python train.py --d_model=96 --n_kv_head=3 --d_mlp=384 --activation="squared_relu" --rope_fraction=0.5 --qk_norm=false --attn_scale=0.177 --extras=["local attention windows", "shifted keys", "gated attention", "exclusive self-attention", "capped logits"] --init="normal" --init_std_o=0.0 --optimizer="adamw" --beta1=0.9 --beta2=0.99 --batch_tokens=16384 --seq_len=768
Each number is 500 + 50 x the weight over its row's rms, rounded and kept within 0 to 999. Layers, rows and columns count from 0. Numbers have three digits each. The size before them is the row's rms in percent of the matrix's.

# layer 2 attention query, 96x96, rms 0.0953, rows 0-95, columns 0-95
112:520525358537527608490473489519492566483389494498586607517466425522499504442459435440530601520421504541490512501479480509548523454464585502549459555491444534483539456513482597411468494570420450521537520458518521543480487484537553503438522550527553506504391498501493448452555538603426463434
123:508513448530462429535483491562516464460590541507420569390465455464538478553414424549554516546521569449538444515534542534533516522519501465418461491583618469584450523550489533509437570476535546450472452453480482407559509526451534483483483459546505553565605562533498417439469544441513473602
097:469509558500533411516504469564538430517494481487534396475476470554614562524517541524439461489597443437550479449463483535478512507549342552446538482468511535472476502488476412479483434572484491494461471449500552489503373441529518526429560449466540533542544530459480562526429432523600591439
111:474448576471510519469576482461543597495474497515544547540441466515457456393470474535544462432491425527454564564478458490475516509535576553556482459555417493465528555499471520446479502548492438502564573509580516641476563493523486484413420602440545488418387446477432493531523569499462465447
104:507534470402521476523395511544472379503450490493511515501560542477516561588411506413500540541570577499446489502548455519537486542481396483481593496427454539554507495538543435548528466500550599473396494516417518447533469475487554467505548469438484512582569551510583486478434405556567532517
075:494451529472523318494549519477453506462485428511552554537518532523449478447451505537452410441562496435555461475515481543422454538503488479455484643560509511591471600560475497475500491504575527507539501483571492546464495534538381526478440558450512515427455491514435531503359445481491501514
093:481504537568566482463541486457473536462489410516500547539435456578457454426462470537505417417546409408526524523475506555431500500539549500502445557561508540523538562502487460432521549524452448553605577457587537594423535524501426517456453591526532556421434495502391573514440522524482488498
150:464458546535509500453567529404478535475468453475556537502451476541472464376528473563529447434490408524517533504467430476432537508579538534546453526541509448495502534478469498451472532464456480593596556449578486534435513566480442477420433590463515530397407496473477458526535537496364410480
104:477516474486471445571460558507499378567525514506532457643535527449463455468543448502476530551469516435517513515435545473475395467515419442368499491460464498417525495482551415447436564545523450487484473497478402456554439464520481543535510480421494478440524515497448567504419398519559592499
104:530448479488493430459596533488507508454518480558450507471381501527498420456572531579488507534544431527522552501450495508516537504444538539568460620568464444514510522563480550479550521386517555587541490466596484597481538588428489461424471516468532472583446493468454426590510561461481430538
107:509548400554497515546506441488434517531472410456465464492490551472419506483506468439411490466535555543467470439470442509478435343510540465517529532565413485496524493573529439527561480545508501538550415392487497514443462454572481398420483601558485461514447487589502537450444552494461536440
110:474580506570483529477553459511444477410425483488579472541574471496502574529553549527427418447525474531449491427604526534528485565499494517459473462515605452615501489531515498598406570562532477483452487467493501383441485526486509502541447468552561554498488479469475476374482451537585454558
102:462512527527523485518541431540518458503452547495530476478499498511560503464552552547541462500480542534542393469453607429446445469575434520550479435523479453471587447538467406498487470579561519571495503390520604426515431573503450459390428432501558470503520579522447471497454511505473541373
093:488564481503458544439533555510538545569503453485415527579462431507401516494473452500497502480385500428524525478533401515560563473426513473416412531445529602502458438449476528570514542424388484526475482495542393493445494573538524481546526484536583489455549388434518578505520475495461516476
102:539502511507589586542489517406472518472508425481635557507482484506536473446598422495525508400499457538503466434409514450610549464502510504541510465509569443551487489432420475502529459472416494520566567562504535495528528472530560494523507599503586559436521447483555471491488432473432395441
104:528538451445554452555459558480496412551533533450561483469521507467441419486465496519444467550525437521544460436472490514483461470556497446385453522499527401470508599521524373527512492529522585582487476452536543487533494470540484439397463550438443520412510582514515583503416425540400516446
101:488572384419463589473462585538459497414462493509535459474471555492482508489557568447417460492453512501463368506529531471565469545516411515457419502558470507485547495468532467466538449461597481466508460479473567483512521428458574446569498496497554425523587374433525525437457461522540529432
098:458487533479499550424488443479519503532500433495496460521553440516442537461472459430568468518453628408531501505386506500407457477489607419452504534476480541524467565474447449381432510430431514511538526503483597507467509490509441529530539536646473469396462422517507491500490554579478489476
096:579498460582433618559474532513515505501614410534520459434516459440556537500495330515463515446457497442513515457403473527534537454435497504491418445504488485546521472495396482551508456464478481486557506517458516451461435521550498424485607516560454515492504568537428506517477407571474523448
107:497513467425493552560421487471568441515515614462483530467514499499499447506501496456549467498539316516461560465516517520451568515444448517551537567483531584530442533538595497552545458589452511533553510508507509557535617467410478444412545465611530552541486557460427526490524465522492475453
092:470512457490573573533481442509456455592481416539523413455590477448550535501481510418480471492527508500547529468503467415505510518467535479489565518479537500418441529561447499569543443547513574560445464443540440455450477448405520416438543512450350469464471412573509429468504510591488548440
096:502446438430481452478524499574471393445467481581545437470443549467618501557444536550485518523527615509540488506484578511514454402491484553454518520488434428546545534464591469430502428495522539441515533533463582535501451548443440506468474494554602458603609522553476469521467526458564502493
108:405482561559614446487511617483551533486576488539549483403464501508489546487589492528468531535478403556487526460462502485610467542508501486518477443508487487412489535465411465465505445528554443538486515479505534449439490544531622482466564507420587545451485516471508590599524491484410418494
102:372495481515463535464469521509532593474549444438497498516481494460460464470381490388525553565475510507459556471473529545614502470461495570495495404443429526531516498400489507513465441514443421572522573575464560509449477463530635467430510516520575497477548486479560499495575480597525456511
105:591485420538535438589446493519621519464560561568547495516577495449476518534543471518440449520551463550499520466444472590470549398451408411496525493551538562577525547607547535497460570528478469459456462467483536517525519554516419390510492469513559523489490480524519459370541536468490462467
105:408475514490552504468446592501516450597578515467585448452458573541515509515333538455519497515485559441473495497523566449445473509540468554531446465434413553527475548441496425500524389556545487457499505461506587520502581445492590452573592474433484424532492519489481498516484426500485552496
108:429564485430470489583468495531540479481483514453493465456453557508583523512449490622558494495512445526413559512531498516437626533534526559415437442439623550548408461511573460511493433554483535500447558570468552540496551510460503567461543413521455433579496534489521489457483556409479526514
097:500474490572450522476433521551552529513610494536553418537485430450448496538551375511465489471471550394530657549503413536435511431471506462414463409498452526454527523497462449528448555442500485463516505507438436468559579435514474472582574526520532509472524525534476539435441521565492536448
103:582547527563478586505551551478482476496445573557461453415495500473450582445534497492491464460472436498515449463452491523554453500454487508559470491528401565435472434547495485398592472535568478522483487431501397491379379534490512460498566518513516575433503406459450495582465461408506498519
098:532496467552458582534512423500450556434482505497524461425538506559571379514526556514556428423487507557457523552634499511549523595467429573523480485505423442524570540512502491464424494572438492545510550524513566490535592576433516517524404528543574428530495516559549591502486497495513554457
083:454493547536439560395553516498421588465522489471488468605487456432502476468459556490491422434525470458512545525531484475535403580545427451485590512475578451494519470499480406531494534521534523560462464440443386429428429495500540500504437475537561585420513417462579470452443492568519474510
108:654623483484458589455520411513445542594547454486369507531461464569483427527479466457500472465537548474501524534462437475525562517497488413497527531509418478515526518613447465588534485487506568530464478485521433571540566445510507408544524492503449447530460426513562520510442521504492565491
118:436404495581570431402525444558523559541532546599524463500519501523491489502593577467414487496562513542536548501465495420515507589390480574472540486494508507473523408525548486508485466549544543523421549464487504441508552574486484397508455457556611463512517508445451494519360523524532497486
095:495487568555550461430565525464645539476458501517411484398466565474420469466525554529487484470508443459468534520433488431514508415450491635523509378573435459493489474595488492449657487535526479486474558477508506526493540479492509402505472442543515547525484540491430447521489488495543548495
085:524567409444557600560458493491445518554500527492427585523510420493496590462466411431601535421491532546474534445483485446486561469506508430584461467477524541495449560447532601496597496424464502498510449496469474567475426425439553511479498486470418533524442488575509495449549472556425438539
105:498522391543473516459501420585440493533504551488449515468477478481616514543521544510432484493623550533502408488523533464561553461423403546534585448471455466564421414587522482507426436515551509507457469532473569452533504498507491467524448433522491453595481520549561479460472508550501633513
108:438500383527526533453469430562488527487489449466450484525528564490539454541491514446381533502573578482462504457480559439545457483449463495531587460477475533580462411562581463583427483498507517473473458481497550425549489529520484450594459463544615470562478555495555498478399511523596600513
106:438441575592544489451540478407474540470472428450504479492474566561442498436555496397467455465538510401494488535536551562478441531523519549537412518566559531512545512505539447495506557497527491566576546428594526493380547559518440531486471544491597550441485488406452577570473443490535467479
100:453482606517512481443534506417482547475490451488471531542472516566416441444545465483576424494559449378526513528493509593486476526561537504515437540554540496508526590452454469436573538494460473542629565470595515517400514552468431524443470568508551567404483501453443511568522482480479426508
145:506468620529516489456516562408462450459466439513541521509461499553434477377529477489590436468501423455522497489517451542487541515578537481510425508518583486524515592449454513446532544498424484550581541476569482578415480518418466515377491590450440567418502462500434508537541495509469425514
086:507627519388541500530417522486459589521461495506477515459501442506525454495509448513518449448610472503440488460527487514537541568507497533428582442591594448569508557533423591513502503575497499493555545548559580419543401532505468546498506574488540512456557528483603497478428494589474531504
101:502575435474465441512471524547506583594542496586474504435439579525539595575551473546529446463538564471408469545530519539510551427512439511484439439495511507543430400531477452525485521534567492485419456529489538469462446483528517531494467412496558375512618562536539476466500441455531535406
093:536558441374500487485474620455495512488481517496507476382487449524509517593476450486520466509465547511397473497467603556510451460603480516509589476573470442513469545445555527548526549578529492435526523480502602448552414417486520480494505511514576526451504578523528557595535395477496530524
088:491503495470505481552537493468464440470543532478505395424507475595582571520446498447585569498503521491448528635481471508489413446489416572522566544471490400379488460482520511497423480523517500589514511537554500521478567541567459572525552556504565501527520508422547462571402547421519524446
091:555492645518483562569481418493491507489413398545562513410477502516599438429571537529427545467405505503524459523532530512494584447497502501534457444428535532503523499484537480465469480487487461554462566529450525451514427480463544529603617496396528492540601495467542543515463480567517447487
091:472510590460461487518435511484464507518568504541589397542533609518499433514555565549467553596426493462515520495558563434446522522494532503513508512445478463507563445561556527555495437532525540471446636597508456531470561563474531564504536494430481455454526418364496486413535465460525496522
089:452455571522494465478533528516495489533453460529525480474426404421500612493566518545572480550483497510493557467442488557516490467406502463521396560488451481491335455466478493481577484549529510514486568488388539492435456558528523510438504524455600555420518479513412575460594556473524481447
085:485549480578517411485467474520524637463444497526552523431508535526406465572544547569451560498472540456397431552517505478502491603398575510457503473529540462468509535513530467439446505442528516419416508540519539441457582465576491511576369567497530476499535556467547493430484508533544476458
094:501564557487479422534497520501539497533527562468426537560533506480441455562461571460426484481599496384477482540448517532578471584486505508434612543511443513391483480459590432502560469527475452468495518492524417459469488504573544488539374521514505481463565515549514615480523448463571474405
082:500440399491547543461581565461420517451430517419404484451481491515499522542534467509499420418519581471458469481527497574532460490477491401483466467587511514505504504433526505466604528417512433439586483519488548400408474525548442508530510533561537488471490662459509443530507485571526527510
093:424421531429521501472543506506412506479452457506485506472494542570553592517601522475569484488439531582508456440408562504554528484440464450578421467493577482536529475409516503516548477408468370595484434592598516457439544502556520576442495472501572535496480442488490512534505520547505537472
100:404532458514623468501530530512630492573451525482499577528542562565477521492500549459505542513407412595502548538427535456542442508466510655524551501500498530473516426420534502494472519462443503486548485528545541449523525482629560475416480474525573483499442424530507478544514529469514542428
099:597454565382430515514571556483479480457459524421440421482549564506519496557465538516400423523568443380620511490433557543598509540470485453499563504519485450506521518514479437578477428535459423517565567531514500486510523514439514433493486460483397517497505473458477516576489496477437539559
104:536392519459451451480556597489475477448555549551471571664498423494565555499487503521553564537524515459525545501501457502489526452507547483541552507528488358507364459504561544511546541515500521518492514516448504628501531540506525509413422467449440432491563444457482538512534579484484530446
094:506526455449490474549487529470521466574451544546474564542502490579636515410408492435545495514524469519505561508499484487533516504559470586442549478469499510515480447433415575515465546493414436618513369439554481529577426397516460510491470473523487559518459516592550468448499476494476566413
089:446543529520456559500460459498478505547506475550482508471478550507532618549481461401520472422618517523456495485542555551519522529556475449451510537498491577554496539442385474550619517584570561513509408464506560529495442417527520528469564476470572601440523514539442581484457385481481494455
096:448509497499509455481411503528514506511524517564453607504477469487469457494435426582472435565606494462589485496424435491537515408503552462476439401530594506562448504483478530499487519526503410475461549420543402560509492453522481391500437445559419462512525488503507414424600554507515440493
099:446555469410569406547425587471517488511497468495533419352516464453525469509516500570528487551483456608498456468423477430414503477589499485451464477523601525488500544549467583476454516520536459475424527459463540498509517512463374479562513533543485522526503642489505459476499455456467449450
102:515551419588453513504440487477496440534579474507475457498458501564472469471490488613564476513450484528519490588481471454451543436527426553508453474449443478455393425627451472406436553562441385523496506540457474585539485492490405522462480498526506489508495469491541391420499514556500580447
080:520544587494529655556574607461523549508391477478518458511526518474528490498591543552520542547502444493489460399509567555532483472478475551452535398522451468479461550477537506495493526430470497454513579480389508397530481509553618496517537529393483515489538482499566529542514449523483535591
092:465536590463492487538508497466560498473473457447542503599570482528494573525562574416570498565472541483499489552503489475476538505480494499560499599418460538488516449480515495527573466532459471589486559516373471553450516497499435437550471432491493541452494381455422544432675443463480537502
098:514426575382456512602524544487408494457425455474506544461508473487562523474552470509500542499492514424548428466405560491488518492466513328526500502557507466519556521430509523535491423367435403556495514527487451462442482509494431507546552492497484517483568536389545535507469427495518497558
092:497469591495478406593501502523519560429557548548532523489544514484486456535536513504443640499503526507437525521526521380497469576470548470497547492461531401418581516502654508488516514547552510471433575500486450492561589509518529557572534494452587545508495475471495546456422472455586512438
091:378524500539596542455483519469608543477467443538559532496470524515516595500571496399561457511496526586406477496527466518513450502476488513489458555521572549529471489377508433611447574411493459518478515487535534425515455548535485507487439484549561475424504482609460551488603473522485554529
093:381491434495555431476494448509580581500507440530539428610501484501466530527455461487426475502487479471544578463526513517501508621353494482575538525484477628560479452505541457469502530562409437494461479504481436515501556500570487441488554467512477542466442535450409470498538602565516493530
106:500538533435523500452526480477536496482534476459490457577473588458485467483543492459464489557445425576496510468444459439438464534506604441506586444469438485477450461454565402523573517522453449512492540501459385576508577466568525420472463579602507524496473445378522559463566481572468419539
100:539453539469495519497517543454466505411441494439549446538515510434467499491613502589447580498438487432507451442447452535420435531470580470529475533457370569473462528496400451425523511518473424543620562498463519500547538539510487471485531604595426522461531474526496515503484536441431455561
095:560537496425470581494397543470518548439432487512530480508510537428321461474525591551436519548508515449439416484455530528531428468586530483531426439448459525482505539489566523467524465526487436503494497570493413548546446543499471440514548527540480512511421617609547488523495466511492426486
107:542556355426471532554436517502472506519472477426489474488531480520536474567385503456488472574510540506492517611529436537616540436471460523507553436507544508552486498548477610604464431536503462469435461508508460436532516395474476505545489430436490454569503554520547509564493419466564526566
099:475383428502502464539514485556475634553516482531446484522583560444496545522476493433550467489462616564506450568557507418497374446395512522511506506527529531573537487420491508533509436571532490526433453509471491389535499538557470546589514496532528450530534550515499493457522516570614529470
096:512435581492517547470488551415496600570427477467515499517541519440440430486388510405508444445499468528527477493528565539565424495430532531462507467546479488586413532445494509453534469574479468588531509507446442405483446495558483432467535602535521505433462510531478488388584454578531505550
157:459488584519507470440560554414475448509519452505493500545413468519473464428577442530566475486467423457517537472495468463384520573579554495526474541555485511457539488458498477421532607428435481549551577494535487597453540547499467540448472579585470520433466479471447468533539566494387401477
083:403450536548495474440490448520633443522573532604585474454536508506578487502542437430510487460535495528590504505469587523448531474441456475504476500523561540548436473479506453436507475550463479583545492535506588448551538546604444547423472486477557534499599528548375449515443459498462512517
109:447453533548517455465604495407445405470544423532535560574409465574477463446505471532498414534482498490500565507563397499442527531560477508559420524538550511491571435521531551480457607471436504550511575473600505549413556548422448552508496489519516540511502500449474489521452594461452445531
097:520533517403487471549389496472533650516515499594497469459533588386471532500471468484508539460579516446492573459475528631553451512490598452529561512576486439541539561433547539449546506439572466467480494561456458464522483507502489444533519569518465487411521524483440528515559414453503460488
078:524419574482453543507625527369478576554460478503452590556474457587485424471474510559515429443503465487524541473544481470588477486485547532621481505562580480609507483496446628521488555487511509459543542517538470535438473574471547487524502462519491542473411452479568446499466479518513462573
103:573574516461404541532428418488536553557512546468423460565525569437465462483473439452550580506543488493505566530519576619539527503489531529500593539560415463507566493512587492454530513470513514444546534460436506408532487423548472497443549604498524453402505475483436587534557491534546525455
105:553505501513468606496448454535513536576400522457539499466489465461502557505593522499431464440531459554451458447425468542493516482490446531540595481448420470505462532552457436498508440550539559514607482490473522444509393495476549390540534488469500466533458438618509507536556436535582613433
106:470468544539457421501512536514549459532508502554520555520458453483511547498505531514532538584515543427542599522498510603475499508470571464506403483512552469475516479395548532500492494387543575528448553548498532555463616533548556642398489506471531502505561517436461502542449573361487452526
081:477502509529549468538420504586555447423498508453577426451492493482507538499544465594573548537494453464475503473389475497399581431513542442444407447482512487442567624515567537408546525503503415539544554517502496506583418524445457547458496575446492522465587493569546507505503529459508542454
093:506454596499500447491584556421454584481500458530549472542465488535544469485549545440555512547499550491525553426468569483635496505423542529569466535611552560519510493367461574547482481457455536582540500531473490470406577567424513551495494488511532530456451433457503458449544450504519465583
110:516573416481572468535453421536440518523500475378539494517487471473525454488595464589525526560461499464493458456483618541487567499462506494463495380487540491509497517546467503494505342447475573471591419477495566486514506512509516515449502536548436562512428386508584531502564504524576500559
106:471468420576492507457472474574579492532508483513574479385459452505507499495567474585393493460524473531540503465395581497508485534493435466554470500453493492473353493537411465433432508594520509502444442522512537530521454524483477518443423470506437546550493561620489462428484447477450578437
109:531564534448497516507384505525557528525500528494454490508531550421503516502479537425473547489530488508467535474432569529487404624565520484481612557551378504494430511582531344515491472524522481493507467509422487413513544424499525382491490520546441487457484537468446526549566421534478436513
077:513567437520537466550323495597519475566508467456485441549558557433494502515530494477531561535528512464513465501418554490417387497506500450388455430494465559476529519488547513421471488512562491482511502495367479434576490478577456450444557586521431457474544502503523585482538472487502461460
074:495503454494540430486397530596566457460547581543537585472549512485531551511536506432464574464438515497529546530472447441441444474501493498377477496371419522412441491571554435465475487464482479484488506486482432495574523427478522522404443544510585474544548552511461493610454574491513493441
099:519533532448491378513401630537456582512514502495442511530530549473497478512516516492503527609531557449543486457454542515535509470509620489433386428547520492491565596419516501483536452381546507493516524624509446451500556563506530512470452566475489488490527423482597494464525511435500464519
108:488478564448490497493532519494483630527411443441566533465522557454508547523492565444510537433534548470414414382498512571510428567480498527511574496483512474538538522395478469561559474444576519523544502603543512468452481524544518417579466524516430421508518519470503540509640517577545494545
090:546568459453509379567444602508498496432526463518369485533459563461401476524421444500521507578478482508533557600543402482476467507569604485486452451510510463517565499443534547454509497419522450437500478517493374497519459500537449499543536594470443500444518478456461513494406529468481466521
080:465493511543558431530429498606587480437545529561450453455560572458551587521521492474480543452535496530558537456409462513393389545494515493479475568470389531495536545411506459524506511469574489427429544484416449522578506497519537489524596538468535459518541555534456530503470536400497426457
099:500460571508491493512587479419521473443526455556532490488494534528540520503473465448585522507520501517553554602616423514535500437498507483540506629556509508543521444413566581545506587422476509506424552515552489515478530534524458624568446462571570500490583517463428458496410561470480445438
083:562602452506520482516411533599508559554538526467480519525581565429478555530428501483480593515501584528494435505518485531423443560466513473388530491460417500456458552450534419543537447459595502463488462505429390526504554407606520442522516553497447427509512524455533520513510549551498434519
094:415427451555547560495554379524527429454503391536580462473519496466547547497457419432524440413461560495515471496490503467426482498497391482450473523465496526521506460484517557437423547627469463566450466523473491486508440511504399531551465427532539501546542578531458518452548517515472527380
106:535514552475369411484511470522516580491504526508414484481526474515544441477592506476503552529411542450525557553508551557655499545412543428512506419509489531512537454433478546552527527408459540504531420601463510490458548539535466592478441491540601551469472453471503437493523525541584485491
095:503567641482411498578526501406474462437528458509545447529532533477494462500502412506605514544567499446441442560532512589445539464533483412492412604528513476446556530496540423439494505497459410522511546568555571493519477494453451609512453498475484500446543557456525501495460555566476440454
082:477438542480505525502541467366475491456554469538514517515513541507518492459471517455523449549525595481519582495534486551527427547450501511583488618614496477549512444424530576582462512435458528522461465453427514388396488556453481560542506442579515505447507533414380560519535477496468449512